{"num_hidden_layers": 9, "hidden_size": 96, "num_attention_heads": 3, "num_key_value_heads": 3, "head_dim": 32, "intermediate_size": 384, "vocab_size": 2048, "hidden_act": "gelu", "norm": "layernorm", "norm_place": "pre", "norm_eps": 1e-05, "positions": "rope", "rope_theta": 10000.0, "rope_fraction": 0.25, "qk_norm": true, "attn_scale": 0.218, "bias": "all", "tie_word_embeddings": false, "parallel_block": true, "init": "normal", "init_std_qkv": 0.062, "init_std_o": 0.0769, "init_std_up": 0.0887, "init_std_down": 0.0887, "optimizer": "muon_variant", "learning_rate": 0.00984, "beta1": 0.95, "weight_decay": 0.0, "lr_head": 0.00516, "max_grad_norm": 2.0, "warmup_steps": 137, "schedule": "wsd", "decay_fraction": 1.0, "decay_shape": "linear", "final_lr_fraction": 0.0, "batch_tokens": 16384, "max_seq_len": 256, "doc_mask": true, "z_loss": 0.0001, "train_tokens": 89280000, "max_steps": 5450, "dataset": "wikipedia_en"}
Each number is 500 + 40 x the weight over its row's rms, rounded and kept within 0 to 999. Layers, rows and columns count from 0. Numbers have three digits each. The size before them is the row's rms in percent of the matrix's.

# q: layer 3 attention query, 96x96, rms 0.0623, rows 37-73, columns 0-95
# k: layer 3 attention key, 96x96, rms 0.0622, rows 37-73, columns 0-95
# v: layer 3 attention value, 96x96, rms 0.0614, rows 32-63, columns 0-95
# o: layer 3 attention output (transposed), 96x96, rms 0.077, rows 32-63, columns 0-95
q37 154:530438578503486528559512458528490462530554490535479418443561472450502497555519491428470460526493477524505407529474527464533469497503494533551498550432498505517482567450469540501543564507455465513547548473498491491521493438492569491442549434518462545501472541453572536539424506430534492523
k37 164:495464581499479469555460449505512425529542427471467502466539443476498521598464490529510520564564535513498508517461533470551497522498461607565505501513467505424474502523461577462496501476454455531505561518452492490505465477550495466460526492525500558436445509413444504536439478470541489532
q38 075:419553479506464540557550499483515483462496519523508496548500552524590547522507487419523503491505531495531463496492476439522435488477535523550502527483555503544544519459488523488410639459456436520525451480477508510522501431475439507456521511495441449568475526520532465557529528440494563533
k38 093:404474567451522532511515470432452468554531471538484484583460494548477510470550497443528452492454502591569513441471465458548479510474539537546445501494483493527521572478428569476550547489454427480528483511468577525448480512574459486528507538509489445509460459509547498524529505511465520512
q39 071:532489578508438488454513542477487507547505527495487456506472526522539460531517471442496478520523529588416503542488498489489488415552541518549487580480465468469541478514491493563537436444507438568467516514492492515403454506470488510493465615442522546456476555538517474513535515471535420538
k39 077:565453476575487480477519504466546467488482447409555478555449477515443451507502434467442482454545581496593470539454479581477464494505573502445501494559469483539498537479474505557529452487458602539499495458560539512493519492470498473544500470477501500493504533462516482498427524549490434495
q40 085:525431541504494528513490537481513456480488502530463434426508489465580496551498462472489539511494459463513525464513468500580418459503497494575484424471517426516524502504536493486491411594524484473534515539538490549439507517461490547493535513539456452511428474600505503458535585558479519542
k40 095:517493497574449489481494480496459445537484504515472549485494458474488499500514503444494565442522520510546493443454478480503442475498580487560484476508586472549550509530553484512553528498517517514488569500497437494489552529436492597523531445515510511491485480545506464470409616458468528385
q41 067:495484579567440484424547494539454440466498500445467472468499464509373422490445525496499467504568551544543528506532535467495496506534440473503512563565451544554536526478572491454499437495508485499486522490486447490478482538528506510450497575476460549520490504504531459461589549520502470534
k41 075:503505489491500571472449503478504547452502507412518595552480421510547466435485460484450508483426519522430453585539499539490448535463557546468525481516468524523485535494484481523501483539542575479485507565513566427513493532546486576518462568445521528499444510535450491472419484506509475497
q42 066:568499472479457489494538451523510486499491502492513458522486519438493485602491500484438478509529530424476571530484510508460518509511480411451464521471528473470431496556568458619506470497519581508419483436486491442473540507515519546453537463584481543517509563479483508411544514490497526500
k42 102:492450547493491485484537478509545436536533475523385499465520514443549488407535537453526439501463468447448520579504503518545550406472488574473460527481491541509494475469501527501461539517557437522483498532502572521503545496492534514511570551528514535472467517511411559419521509519553500476
q43 075:501454536486458524490580493497457475488557434503511523510504516479521528516530435469444481491480479467393483486437484526563468476531445517510569507471458456504492535477484547602488527529478491543513527453510583487453466456473573557492489451566510511518518526580514534444468588427525452497
k43 115:566451543500496457541565511518524452523478467547523419488498487487555543467573411525523494513466532454505419544519442455511479528509475499471469524476469474530454494551468531533536522570490429557447480545488532503457498468515554427495500437534584467482451501484527525523580553427483504461
q44 081:586466521519505491552481496480515444488534477454542476502513505450615458524506457508453489504444483544425613551507470568519463454497548484484465447528522449484502511529461511582551465513529485558436456477533466521404518464524497468519521499487535538441532548514471558471504526494489443549
k44 093:542428534555513463513564483494463426530465494449518522482520510416565444525527527499506521424509477570466495528550467489514562442557485526469480536508450501478500513534547467480514457470527504507463523435494449585492566492452552531524496549442523454485533552450478578435466561510523440536
q45 079:545553498501473484490475514435515530456473522553572474422519471436528542508530538522458524554535538520436510519510568445501456457468503437529484471470402496558462457441427468535476520529443483517539461571516578447528562535436573488472500554495486527504472490495449498499539516547477508551
k45 083:537497470495551471477502490516505541473543435463561567584518470548523498564438491448552610527507525486537502491465474476565502468529474525407432513456390441527442493485495483507460463534456467445470496532535553513474565521448506494575488505517499499477546487424512539531488526501527483510
q46 075:420505491443538569439456516518489458515493546579513587504581528526561515475557535470541496497448482518533475455493500527508486524441440542523512492523553440510558459474473523442386498501496479453531476555492536496443478503551432487503472515528452448481563450528568476524522455512468484524
k46 078:503508467425568522425521538539493475508557462484545501469516594479434542558492530416504504502480498509527540467484543492505557520503527497525552487493492508500544488506515475453553532495412545452528415530527506514533535438548486536459631428499500466481408512510474523452482505476515461461
q47 080:507516448530440473514476491536490575535488466521483538550457458496434510495424548542494552481516486523498544481466574488489495488558543449477468540570532417492470432526505452550590494452471523583480504498471493477483492460452482561554560482483510590520431559483508491482470503456505579465
k47 082:493523523551490470426481509468494551546493434465426463509507441476495449515449459540600526469569513401484546534477548541512477503423438501492468520567531508514500465537545500534454458511507522496456439517499522529528518489507521406542439480510527517454499568499542468522595532535453521530
q48 071:488531512508470452516520546491552513475501495561507449482417471452532507550512505479522501526522495493511519486443496487497433485542578395511461552509434561502529501441466485549523526550459548517562512488510525479509566540442498474418379539499481509608434488440454488487511479483526529487
k48 091:499468515524377520532502525437443504511475535557449540570523459524504498475525498522486573536516569538525544461523426606472457498549445566526492427473486524583434514457470551533499487506487544506522508511539508483510506511509481545432447526424469484526485490472493454483536509508431465461
q49 053:425500484551471515467479469506475552547445460504430507533574542415501530562449542500516572525515537498595442494520531436507455474479518534487547475497583480540532469469535522474514556523565383442487459531488524427516521479489485504536499472510394488490508494473512482498509480515500539459
k49 074:421536491488516517518525449506510539512542479566452491469443501504485503446497489511639457448479506513500537484455473522529541558494521441521463550539506419439500484526525455473493486492538543459497535490479503467503457531521505497591510383543548429428477478525494501503461457545546579495
q50 070:424483531486445605460499505529524477463490490462486499451554464515506506507437512446564544536482436440513488450504463480580462530520487488522509480490534446501588447561532483462454540531462517436491484575558508511500554565479505494500605518534475438461444508530462464466528558506516539514
k50 081:433525523486498489501572491508517511515468574518494482486475483480525565456569430482572500480508510493526594468503471440518480457449521463586516530424557515499482512514457532432496542508519471491514546534533490444441475495524513426477496553538432521442541437510530457599572464510443512496
q51 078:528523571480443478408485514485491559481490549496472514471527478507494545515473495484548472473481494544512463452523518503458513543458491539518430454469451492540602452505510494523466485456473524453525435583564587516478523553542489485481498532520481461518492461379462464454559495551571454551
k51 095:478592451485482557516498504494510524493493587556548499490411519501484485509527515501482468486492540544549509440506482457493458481498560518539547541557483610563449467484501523505480518464473485504581506450523460440538498453463440456467414534505451499523565447516546498558535412501454524501
q52 061:463512465475547542542400503604491439421477526462522528478524579579420494525415527484486464532499501504480508464508467524478519560525409501484493467484490447525515493462483493435502586530547490559447511575480533520511502464569522509504517483469548522489493500551514536450520488564535473533
k52 089:482559506518492516471462560495481518479506569451495480442507536543524514505546555452497472461449509471534507398509512509499527529468496542536575503496522541477544484480528485513499580431521452488477510511466427509525506506470510531433423583416424487536569478513547425564473499480419485560
q53 076:542533520538533506546477471476543474524507501489483536548513522481484506482507496548488466520485554480513531542437455503494512542466494507480504468514544481437436493446479549556542495572532535566504491450451505433497452513489549531567352386501570521546477488424531565490428510490486481473
k53 094:488467486473432511542552509544533491438458476537520410472514479415547462476497503569506562518465521473502505555495580512479546495540393501530506567501447468529430519539552476500498444567544528554452527485452458518521499537485478473498497465436580454470560519462548479515521533480461508553
q54 077:545556501453445541477492511496569507603511529474509523537531561514488535567545456475439462472544550509483495475448459570496392489443452536465429486455515588482475456522461482536514529484494521525505498496465550451453466504527488605542455508507550454531466492491495506487538487467465501428
k54 076:491495471462503528476524426520523464498472500497485489498451496447464473421521563535510555530483547441552451531473498548497609475480490520528473524584449524530536400497540532522533504506524562500459486566512463500573418499519458459517578462473533448489445512484564481475487498472528595499
q55 066:543544531459514499490406498566491545490500562500590475563499537514469558507525543452495463459491556485562487487494457512505478490528448522463475484491506550504490492463437473535523482480544459550512379547512543551578489528439515452563489513483494448473500467481464479466566394535446483501
k55 080:490506543511529532528515500435615499572515481442441488449484491510528569469485569454451527483563412486513495525492462510472525511461510475554503489485397535450510465466494470514514522517499526452521474507529562563587554422511507481481563484513563487493458484456418505474461491529435521527
q56 078:616465507482542470522444467426545469469521475492472468479452539503513473508535434521421442461509458427506452560538519517503517499489515549528546515491491525450500540524574533550545460520516486468533450539503529548536504542500552450479433420541528439469519552504479539483434549549560538486
k56 085:598480499476462444538505462519516466471586482577513475453471566502496512512552453522419486443546493507469480482533509497540547444541478520468515541477567445463470490481544480539446474508578485492463552402504480479484494495486514528438532444555583528527491561540519520448475532457567487476
q57 060:491492546491473481505542555517528475492479510482548550517506481506484447451391548488461564512596470525465591468540453481553515477448449486511487490573550490467404520522511498469496484509516568573465513469457488473466462469542475504513531562537521404548464475513518491432528532534438549522
k57 084:473416461516507525500486482477484484479451519450432548410513467384510520513520530524417546492406462524477526530550613479476548544509486508510531497554508477513535486439517537493464514560530514476507493544497508529527596501532480505509512572515515519508368500520471510484461524481512505491
q58 068:514524430425453475577529486474528501538514515459490560547473502498562455512465520458504506534511552492508536477489501491500487532503496557526463480512547589488494466469507507576411573439494548517525514501420484497543424470499428588419445499475401533539513502502551498494519471457482458527
k58 100:398495493471542491537532507503505535499518557505468473473446463528420494459496506460500524502432505556548545480481588521508510478495571460523464511558506511493504580443532567526532471416508518470528522512470516483527498528514447458499502545446484453599550443431533476540421448549459540478
q59 062:486489457479569524467490497531480437553527489404518529501499535535500464612509512430488505480486416437498587474433497473528494513525534438437508501557551543538577445528531532545564479467420497481527474534510543499499520456490518541524453452480487524538438454541497507478465482493478567466
k59 083:477539538458556556539498475564519479578558571489421513543524557507476559497489517517547503447482460508480468498520437528478502455501545522524451433518575519467389440507479471528515537480515546447465492463488487507527455471552476573439523422562502531508513475439553484451486501480454517463
q60 083:454447491517458535560462488487513530508482510581521480446591568577487554470450490507487488492558505546523478559530498467531465520517492504493535485459471448482459427497524540501496569522484390518475487572526510473525528460482500467534480514552417452560464425577554465476486546461489537464
k60 083:456454465485523512575570494453473549493510493502468422462454507552415540532468491529630510463478517517539488407488468520493493556456480521515522529435518451478472559427478541482463553514515472431474530562493472474525547478489488470537517538570493470489496520550578471537474514481470529552
q61 085:508462514596462480571537504494482481448512549547488492498466509550509534457412520506595471502451478530510369458521520440490481486496548536557504492496575496519539517487514525396482559522544450494490510487536428540436536528491474485514505485540472499499537465466470434533515588487496471503
k61 109:490422516587446486521497449525420481472456441492501519489475487424564489504496480505464467520466486461445461616546549481544497521472518516503508488499524466495502514509503499451533446618544452452514525478541545493536536492556513473545514463605516465485452486517428523504498586541528508510
q62 073:373466532536585541460570551518448554495481475507507554487594545467496529498505501497500513525482497500489439457541493446498490555513471436498543481516551413475495464443497505363511509546481465511454574521426473555480507458551478483517518484515538465476482497508550498530522517525500507496
k62 097:446479450506519470484478519477543474468455480526517497573505507504447469556516534517527443465578495474569523490458458481544504592533472455492580529512462458588519534483491466522477550525407519517445479503497567487460481517490516490503481417489478442470433512522481503558525568472618541505
q63 076:453529565455499556531449535469525537515544540479571529549480522473513463533516559410455517514502535553487522505476440552505516461517501466471492481482453530500509516387438583548481574445506487522474476522485557463497481462536524446452442538470534528502512498425439532511492401490488468542
k63 092:568469570550538561503584515481515487489538490492468506479519554526500519494499535473459520527438477459387513549481422479499518511608497452460478504539446533475523472509479474566526458515510498497496550446511544488600498481486471518447557510455544473476517506410467562427525471540486459499
v32 109:542445444479546476546461467464419417476571577568538448459514569465503493475475484519513483489488521507473481484554508518420472510450535535553526476449527447524504512450518459481558581456491560482572496524476430525550453534519454467481522464531479474596486450506512512515543495490541489538
o32 115:518525538472455522433480508466531552499454438463468461561442412445521529529491513495449576529548519530475537527490564426495490509528520440503507550578497524461466478478518411492533436494505503589475560482477522469508531463484537536486558520443525552486466566476416496498478494515493582498
v33 097:468558434450519503504522550490528480488532560530483444492468572467488523541532517456498474578439474554448480540448535602477495502497483466427510480512443460476550498536476600490444468436475533525478553436449483566551540501507465417494567449498476497484528487448495527513530529531540496517
o33 095:531400501582405512447545476472470548449408495476495474492484430531536534471421515498524553495517495501490562493588512420532454541469551483522530504476518500451487568477556423497509508500538447506477458533572558536507506500489465527538477601545505475515479494479488531475511507477500466498
v34 102:450460458478484447496543493523526487517505516511552514481502534505483436482545496498559513532490525532555481484419521558480453523397443493487476516404453415544478517539523524552566559461448522524480514481499501496510534431496375504517503527547546406486501516510523501540583492536523539532
o34 103:533468531559520547512480487468459525441420505453483474492490455509533525505491523454502506539507439497514499506583462400496538507504516482501564526519550519398463565495552445440461414484600453538471619503488449538514529503510539458503484524476547498446515473505487466546485529527516538505
v35 114:523523525512513552461542438477536565511524516407499546493486517461453517508456538544524498517493481570531483608424550447515554524537468412470447507492452527476497511451477553569475480505532501515477457492600571572466466460454524494440465512490540453431535517483485488487464450499480506504
o35 116:425490460518511545502530519536467444469458548524485487485583540528468474426515501523537463491465551495508484444540412529536478504463547562558567440480546403489513499488534438461446572496495461470483536515395472490498501502574492525551533436514502457503525508539565520492493567500518459508
v36 107:582546496506456500452470479518448498515460464447461527551443493570435472512514566538492427514502427533497520563534531462525482501449535455525484513530527514512531547426491534541466499513462584502500400500452425546544525513503499459463548454462532498497562479441426487483575521508524479473
o36 106:461439509495508524525524480521512470476498482537512504449558485506588509507540454494488560435467556433468493502426472529550464478523485527445542509386501456473463457476464505543550458527511478552490536532526601484499497489446522555549492462581457477556495563594535494432478507497462510468
v37 095:529461479473517503484489447485477454515525465564478460494545488432478527554475411506495494492473517491552509510489479524495491513479524586509422473492495511498466480490589480503499567603609493558547485474576496437517512482470455520503489522520460524519445501521451478466522642486515431526
o37 087:481532473506517499512420564519471614457493510455507513518515513498464505479517528471516523554571484521433484548517503481488559475587486389502571504539480534510516508512441452556510518463433501512493519489488483504555496492495565449458489504433547483512504523454509499545486343473463518488
v38 098:536587438520455497551488546453475494513534539434489475427494485533581532498503479462456486462545443563538592500430507537438539532482528501555522473518439535505444513563450512561489505527501486480514507456390455556456543527472477518545448490499551456510460487494492488525482467501574474481
o38 103:470448559513523502451508447518534512482529462536494536556503546516469566514468480485499498525519526445512431522579523476550483493518508523527523507445485419500525525509566481436456527403460423491533435513585580431480487516571512442458523517520415528446490517527437496490487523462545526540
v39 105:479466508522446440511457439412501533461574528560503482476564482535449537447438510414455520450425525542544460413503509522499463534487490556555507473474433480501520455518506496498498513537497456494462533432513557518485530497512541568498509521522504502539537441564531456553552474533547562542
o39 095:565497489511532443495546535591490504521516492436518482573440545466445493512517496547496537520557422473464475552534555513518501473528509448521419533553528523505475566511489461463527478551549532461526498498474361493486502498565418455507533484505519498429513547416461504464481493480500466473
v40 122:467518527511486479558554496507554501499460490515533464515492563522453461482481507450520514441507552521500533467503464555529466469475531528491534518499579458493541518462528488544563524470461510425479521491444478493456478463501457513504556479404472526526529371468536504510594363494558488536
o40 128:557471526471533473483524550541451474493533429510482509452472393405554518545511497565430517502487401463508472511531567472442544489507467487479465558446488517531480472582567474471455460554505501480532501482485509493534573505511509496500472472564545507500476501504518507443463616514523536499
v41 105:500489576526565487456551462465476480484522505478623538441560517530558455437473545506498444492462487566477458468444574433501431501498482477453467532552481483536504487445476498507469562547530523510480528527437535483510510514540552586457510555495506479515449448517518481433533435510503496456
o41 110:482482422483506500484490472537527447519470427424436383506500523486450482508515484507465551503559531526534521498491504517528561521489518567550513489452526524511524529574544444565520458492524480586540502498445393545471495504468451477500488466452517523505534564553535461555445519431523468536
v42 118:547445478448498508491486436427427494507465507505469520520492542497586556528437491492470528539480502478475595483507580534562515473539513498539479472532483500502483486470497460437499503524557447462428562518586510541559495458487556424532485548545500426523534507571486458522452494436544497532
o42 113:447539514476506535482566545592518516521511524502547523520538465545396485431476562560538568469549556521479459464540469489510506496475472464484480477489517459500517457595456548522494504435472556475506475516445494478459445469558421536494488454496494475448514462455466514519572465575471558483
v43 117:518483474472514469565498530531601542569514483504611586477499503514458423503412525501484493464511455478530530533516463484536435528478557479559485503524494502430450502511475508552498508553495554503474452552469529533420455499488508493410474484490443511484510488512497539493520534461390534459
o43 115:481523535496591526447464466519449494493537467526447427524544544480546500530545486472510438477535505494451412466496515544509564521508468554418551547442539507523514434484504505466500554486502479449504549507476508470556575498490476537514485486493509518512519483486531461469393477489622429551
v44 089:484489468445489560520578530522454428479426562450434505469520502535479501532498526465480493450535538493510509532537517442510571491506484466525512484449498465536463523507508523524495520410514490510512435470511492449580474485529441452488479559492462585455532491509466414534545532563579597516
o44 077:532451519488531579505419452522505470470488480578569521532535462476545492449472512540543572495458449489513419472476554495515435490455472457538490515521529519496533460487437501413531438500486493558433549498552561505472487471525534520562491519477556505468429498533523547566495515501410467530
v45 135:459521394470524438525485474492486584508481529519444448585473514555566518462472474544497488578490529508512481473469470485465544535456486507575533484502478497579517472504527507433514477439434493515457594544490515510521467428527547534526435484578532520514467484485527447497487558498526439544
o45 137:583485603522492536453510569504515499530540562468568454493541491497455457529503554434499535455498471542480518472574454490577439460504489468518421452471458452475513468560469493506460523522525528499519451536499483492457518504520508464505549579446466481420551521484417501488534460564496474534
v46 110:498371511477523505468544567483531499518471482525499494518505446475563493496480527531480529434492479471541570499546538512504483516550491527503459501496447526490525496569526440463527526476541481507516540482596481434505473600449555433518534531467597482484453527454448430479456582477476499479
o46 110:524646504476505503528462495514482504477511480421525605580500544512441501514479519507469524527490584534490496443487481449490547524490501539533475443531517522517474504477462565509440510472518482542519466509475540505511478481507496488452415461493450497537490504465509553524505360583460471491
v47 113:528453479577539552526478435487520549471463490500504485433525476497490569514416508480468543475533525503514482428464463545522454481491514521548533501474532497478460517490495446571477511572571442446409420554522517533496509477489555517438477499572529500470505473552477535533500417492483598477
o47 111:440547513423538479489552540515533445544593465498504550567531528455463449460546520571490466468492447472475496536510528514515533472488462465440512608512517488460515488548448497420501511445460555445533558466481446468523471514554445525496534493471464497468524504538580485483466548457557474528
v48 094:514436504497547542560478512450444461498534486575439478464522531517497550554500446494544523497466439468480572517501516515536492458532482615421490479501486482516539463523460448462493534482519449512500482508614445510523540535471451426582472488500506457524530528498510517498448601493495461549
o48 093:480546528519388483522518525492510561522499507469545591542464489538507511504514519494525497474468585532444485514522515439456497552439480423508501492532448547490449507424470522518542520508477528562486477514489509472551443498532481527504401482538563540505490471493487519544565390475420531444
v49 109:502626520495447476495530538521488572482497473511492466494504516508496444559498463468529550488480510451499527526452555453489507459515470449454570521571496413431471433505516530535530532491487476526426483498461526565459469455561553544582524552458525470491545512519519533477502386499485515508
o49 111:471415494553490502523489500511518415527457505527517539443522488502461553462527526500516478508505449507499422522522444501475499490481520550542464472452499507562517526567563495484418463615490512399551555530561477499525539503463467501481511453531472496494496438451457481503519636500489543506
v50 105:535461555548531536483522523500485514536526498528546470474563411488459570452555505483545486433483490463464553475579474445488477555448578528486471540484534501477448471532445463518473461478484433553528407499525496448490479555528500455521530446556548456526570465416510524532504471483492542471
o50 100:431578442499440399516450479462471476544541507535450532524402576461528476524507510482473477532496552465517506554415574474455477471535463471549504509495504543520541530389459559457533516492518526565512588493500490514545482510442469530531458498520487555543498535488462501507514515500489484489
v51 091:583466488471568536449488464473471443552528460579532520459492436450462518465471507494477470446472542490502564491495514544548517504477534538526574490483473514486466558531488502475470553528562532524576478463581382523508498583468421509529495496472525423496537510477510509467470534447458474490
o51 089:401598454512471480557505515492523573499440486429455525515499596533525524518498571485503510558550484519468518492468519494448510473547518468467496523501543463519508485488464493446533527433470491579474529477427596434505491427508517510507458460487480528591471509484459495498494431519531561511
v52 101:543448567470503559516521424466509422492513484544453535464471492558551492534482537466476515460509472480506418464508448505511511487508559487519507554524495471461444517508491437506511555488528543454500497469583491519447504507533500548464511545484436373493545555595463486544479456520565565484
o52 098:502505434497560482504510503531524459561427408529482538540457537493474509454485479520489551525494469472496551438521537567467506514467462477467536531529574422549526460591489484401578481496554528455418524507463454460554497469524486559536532433479519546513485465505509479508494500465515568480
v53 094:541443422457458470566555434494464500563551538559514483489457502491496541541476483479464565449479505529517522529495473575392470504491508546519483495537474458455420567559446495546476421504520512519498524532546546506485503573465482444493545505533437495449453536529491523556543465461492475481
o53 096:452571543498536528401494515465541564441454478512483518544483517454465496475481542492512512521513489449509538552531525471513576497499473398476579529488516494521556508466485457388547552505497412446471467511556494504548525518569413512503507519514516447485442478499480477485498502511595526493
v54 125:553407457479543529532447525424478477472537454462521463523509551485563482417486508563541479517516455591490464484526462537512486537503485523544464458450466545491578529498523535440419529513500492467555522471554445559506556508497509419553507464504490459495468558521487468572486563497456512494
o54 125:521519546533440529485550450539585519489444536501492531557489494496437466490467490471484525495535585488515543519506470490524494518487504492477506497537500451446404518455442482572525529443542498591431487495410572468469436496559506549477472531482560482528584522453504547456518433460488490513
v55 091:509465533520506533476483446521501494459545573560479486412499550518502500581519481492499565394512461548530522506488518444463460594521468471478520534462472545517545531441460471529512543511483441523496440444458520509476559451514497464473469593457466431557441512535572506497526501477484558497
o55 089:522474451514478471504520523446503468460467418426533528589497474517490452416498424476502489570478525503491493527501547496521513511500550523518493479551500526540449494495548451470554402472522519495503589494479497481469446582535487493572495467532605559446538517435520487554446485481538529498
v56 127:517486448471509431507427472447452485490514463496518442490455485466501489509490447444445513480557509506458541445537530508500533469452541546532524548447484533548476558503496432438527526537433550536481510494465502534572541449515452564563506492508475534586545470473554432509525565562546466571
o56 126:538503561520479513504503519495507511520526531513518476553483525464516550549486522542489502497472455481467555547500519477508417563537460397469443489523478498498525454527440458561615441498506563543511528504528503471428529486502533436475483458498525577427470533465398542499455423492492554474
v57 087:368549504499547570475582528516541575456470489461485515495523513550455489513591542440593448505486509492533478494488517525516518483504419513444469494519452444443460530458502551506423466486547484470542526536456556517422454501539526504496459505469484510441502505439483518536524516516516500531
o57 084:542436508541492448538443541478493417517499512503509496502527507501551474440512459463471489510543449555498482496521469432506476477443523544588535516472469483519529492528468475527457580486509452469442485441566489522555558517495454482480464548549564426515557451592583492559501545486455467463
v58 114:521475536514542566443476528430513459453546488538503476444505448515500529512450487538417500551509445510523473515530507505530479523552470455470460499432552504456566430536452504516530488543587465488476449473563595455481490459522551472516598495477488448480525586513473525527484489501436522553
o58 118:438486435530443441534541501563521527525473530514500517596524512507454470483477486507583497517479571480534562488469485561456458489510482538468490481609524572477452530427545483477474486472503589445510558490474402456469507505466477566532458483487517518519519461478576489501479441500483496466
v59 096:514480466460578480532507565478485477478521427519524535459494412524501517493494536517532473544510512525451524502582519504472547539523501403470452426528457465435460543531507582555516527493502476485391517492502481447498498453552495535534441474510489490507470608540469497507462558579482530478
o59 090:485514462558464547467474450564550530555450574581508501527500502537507516495470476412550447502496477478547444486501478500492452499462490561440533539464571527527532476473470392474479491463541529506518483526517548533494486507484487478528466551482473474479586450536498492573556430448470423554
v60 106:442533595448449583451488500543568553499469534392460520495489508515445471525573522483498456517467542468465513599489492586486461476503498429507467518468468513472571508503465542466484430463485572543535429447499508478488455521522507479509498510512510519441526553481501551488560486469518477500
o60 103:547446442560476442564489517404426497493522520558454500436510529562536492504470508515516532487475476527520485475462480476562488490469494543542517465531553454448438513450536555532507543517504453475458527530525533532486531502465466530539512480565484412602427502525462524489424583528475489474
v61 086:516446463528560535480525543521535481490515571442536498508477444446455518484480520501508473455522474487452465549571513569489460521427457508496557490567530434538506456479532559459529443477429512499549461586434524518546497529530462502463526469388504457435540521488521549551492500539503444484
o61 087:467523488488473488440495415445468541487419430507445473470526556447561484573505505461510515591506519499541587520515469518507469535493514450461464536476484476479492500485504536544507458536561482533457580415592491438483586547475499532539519535528496507515478480521520459448502574474471470510
v62 101:454542519531464541530494530509497479527501528510513507491541539536491447434491503479418461544489471495518497527518454505513572439480477471499510528508466543487469502462459573575609492429547464463482532514485594490472554516464507499551483469516487451556562499488482543520467530377552398518
o62 097:472446506490507481495485522555468508548550527554523483437507450523538506564489456491524485529538548482544497433437551446527426554542501497487460461459530440499493485477507523429443584499512479419470460511491449531494523470511422545507518553467516505460453476541544469546548453553526608556
v63 104:392565475541499526501526554570468551467504482489521461505566474575521492451524466581502510528497491412474491452512472520496567535510404519560578497479482498530484508474488576504531523487493430530452470534501459419444471483494512502523498488525459459524410498510518482547560470476498561530
o63 086:553450547516448442582465518462535434575548522530505522499547472492525465518494515457455502518515523560621458512492539505514512453496581522484504489454502511463490511449452482401418514515511563437508473468548455533531535459512517443530472600459520514468513476474460493488492513541488445488
q64 084:612528575502469501469526490493485456510419539505477505535466462479493498440485517510497526450502492585438538440585483514513494543460477538510516481569436530446470524486507477436567431446544555570484503438504445457493504523526492545496536480499457573523501575508538489450506434493470478473
k64 075:443472516583487525524450492482539479498486521496375530497533496517588475533476530470534511477475458445442524422467481502524556434537561451488494496508508546524521506553525518593533493507529484445552517471493547552515478466433482483483486574437574480434489508525447485591488522491484535479
q65 063:446478465585543485546523558495483537470533489546496543437534488591439456449452576481506522436443497558522411456487494500510468480500470495514509507482547432546564470511478515453489519477506456548510514435539480485447403481517505508518554442512459575491492535536475541555463543504518538455
k65 068:481532515491483565488503531460442520431474575488581485530475552410546469546535437540496516446515436526470562531491515513462533595479490466537612510434469525440492564515524483490547494544483454473536515485471459498514508481509491447451491505570539458459423494499505488502466514545461555513
q66 119:528483441465534491578430535595511558497473474539449529500534541515469521439511536553402526495481467443524488497496529484484522471451449497528479528467575453505461499540480501457518515507545499457508512541486416569505445475536447504528534441498548463478413507547530537569494485506495598477
k66 111:522490512434488537595496519542533489528548515483419545522494535577489456480428484527505458479521490404486503504495429461468516510516451521536545446486576493548488547544506580539486554537451498448503448477483473506500451516518561583471539545465546449475492471518533527533413507425505513505
q67 138:392457475515494503520533525518553460495473496547518552463521498543457569451466513506522496541532520462446484504473515467550487514483496480535536425493573469501547501478486505421485566536489463453485520552476493523484481493556397494496483473534498396486458414468548467579509585510506572518
k67 107:489543539490507593503479528583442581472557445505484478499506520518562517515555520497474511451449498530534460417479482456534556486513526513607479533482451422475485533520456462523412515501524504418416533505486478508505499424459534484475538481440542554518473532568461513504501539508488520504
q68 090:510466449453457499508472489511463479446468464580480569468444544469453549447530561545547504507517549551504528482557518471504505491480556469504559532527532456536592476519451549397478518511557472469515491503495472468578501475492429520477602482525461486564414438526498499506495515510496474453
k68 148:563397523515536458506522464523467404507481463489514499476501520442487515507484505535485583527557434447510468527515584493533433490497428603535508504501512541465510496505491504397512495531519524617536527558434433469480513505582483511472491492517520505512489496493496424530507515480499513459
q69 147:461519491483494482433557486422487460462463508479541521503373511495474508474531484458561508479498540550491560447556519450470549547514499484471534456565415539528570473503521522527496435499464478490541454489533587515549563556448484518537477544541465462571528498490435470482550512478501482447
k69 119:583406471513577504446526496507492522477432543538525497509494485465533466469497469462467505521591396448447425469523541580496510471544468501460510502466491539523497507511529391522535446476542562523536428510468496444432487538538492493508476481549539492534512500547564467498537504528508474474
q70 096:541507521450509481470500487465464412518488450524585529501521451492550452536518394521453516493465508480518534535509556500597491490451517545556473455455447454573538505517545533448537405538506514456506477564513542492504492500518570423534518528506473497458409483561529509507480526537476480469
k70 094:484496449487524457461486540476550476536573496547497468532523457439495529521525574534484556468456529493478463501426510542504529473536462479401521488482576475499539500463538498513504507530506463473583478467520498462423505451510435480447546454600555525472469491487519484618442451483536484461
q71 090:421504445491477565551458528506546568555492545484533560493540435493519445472499514494512583544529541479563523466509508419458508452541473463574531458588513470510578470501473494443503460477538459524471508453508463520501527464464502481597465488506482470502439431537539499523551486525445542518
k71 075:453539504505488468440454509520484461557502440492509461569476532512496508460464512523573549470503493513442504553495560501582561574462525485422577487557431483548519449477484465527518507477500482541492571466509484503454458492493466504499488484406463505474593496423472572494524498471484539584
q72 093:523485479561544482523535455554497515489482483512470472471438563551473504452513415432518487509537425470489476439515472460571475431511436554555524484483456516445473586480454507581479566465462498499541472523430495491471542489485514504448489468511528452516542548598561563518517504448496489518
k72 094:484476572508504479511510495517533555464523536525541538525538477527376534545453524515516452539540457493504415413531501546523449513525485460477463520459556453505454513489464466388557472446481460525521473516487490544540526464557444403492560531529509492492465499521478467545488480560570496506
q73 099:474514424459528549460428506505535521546502534504410448476548573471482521471533542491441507551518496508524560552559451528503486495526552460521515432422581450449493452523490513531491528507518503517440559542484457493518529405521534498480568488484589430443508470527485497477567520500489522504
k73 085:489472489588511518543526485534516433596580540462456512423445514479510450528480515450493499504507504456463516485487439393515521506534451472493557550514559537532497520480537442481580458452491520564507507496442464467473501501530501462498508531443509529465512523581506488397510552454554515512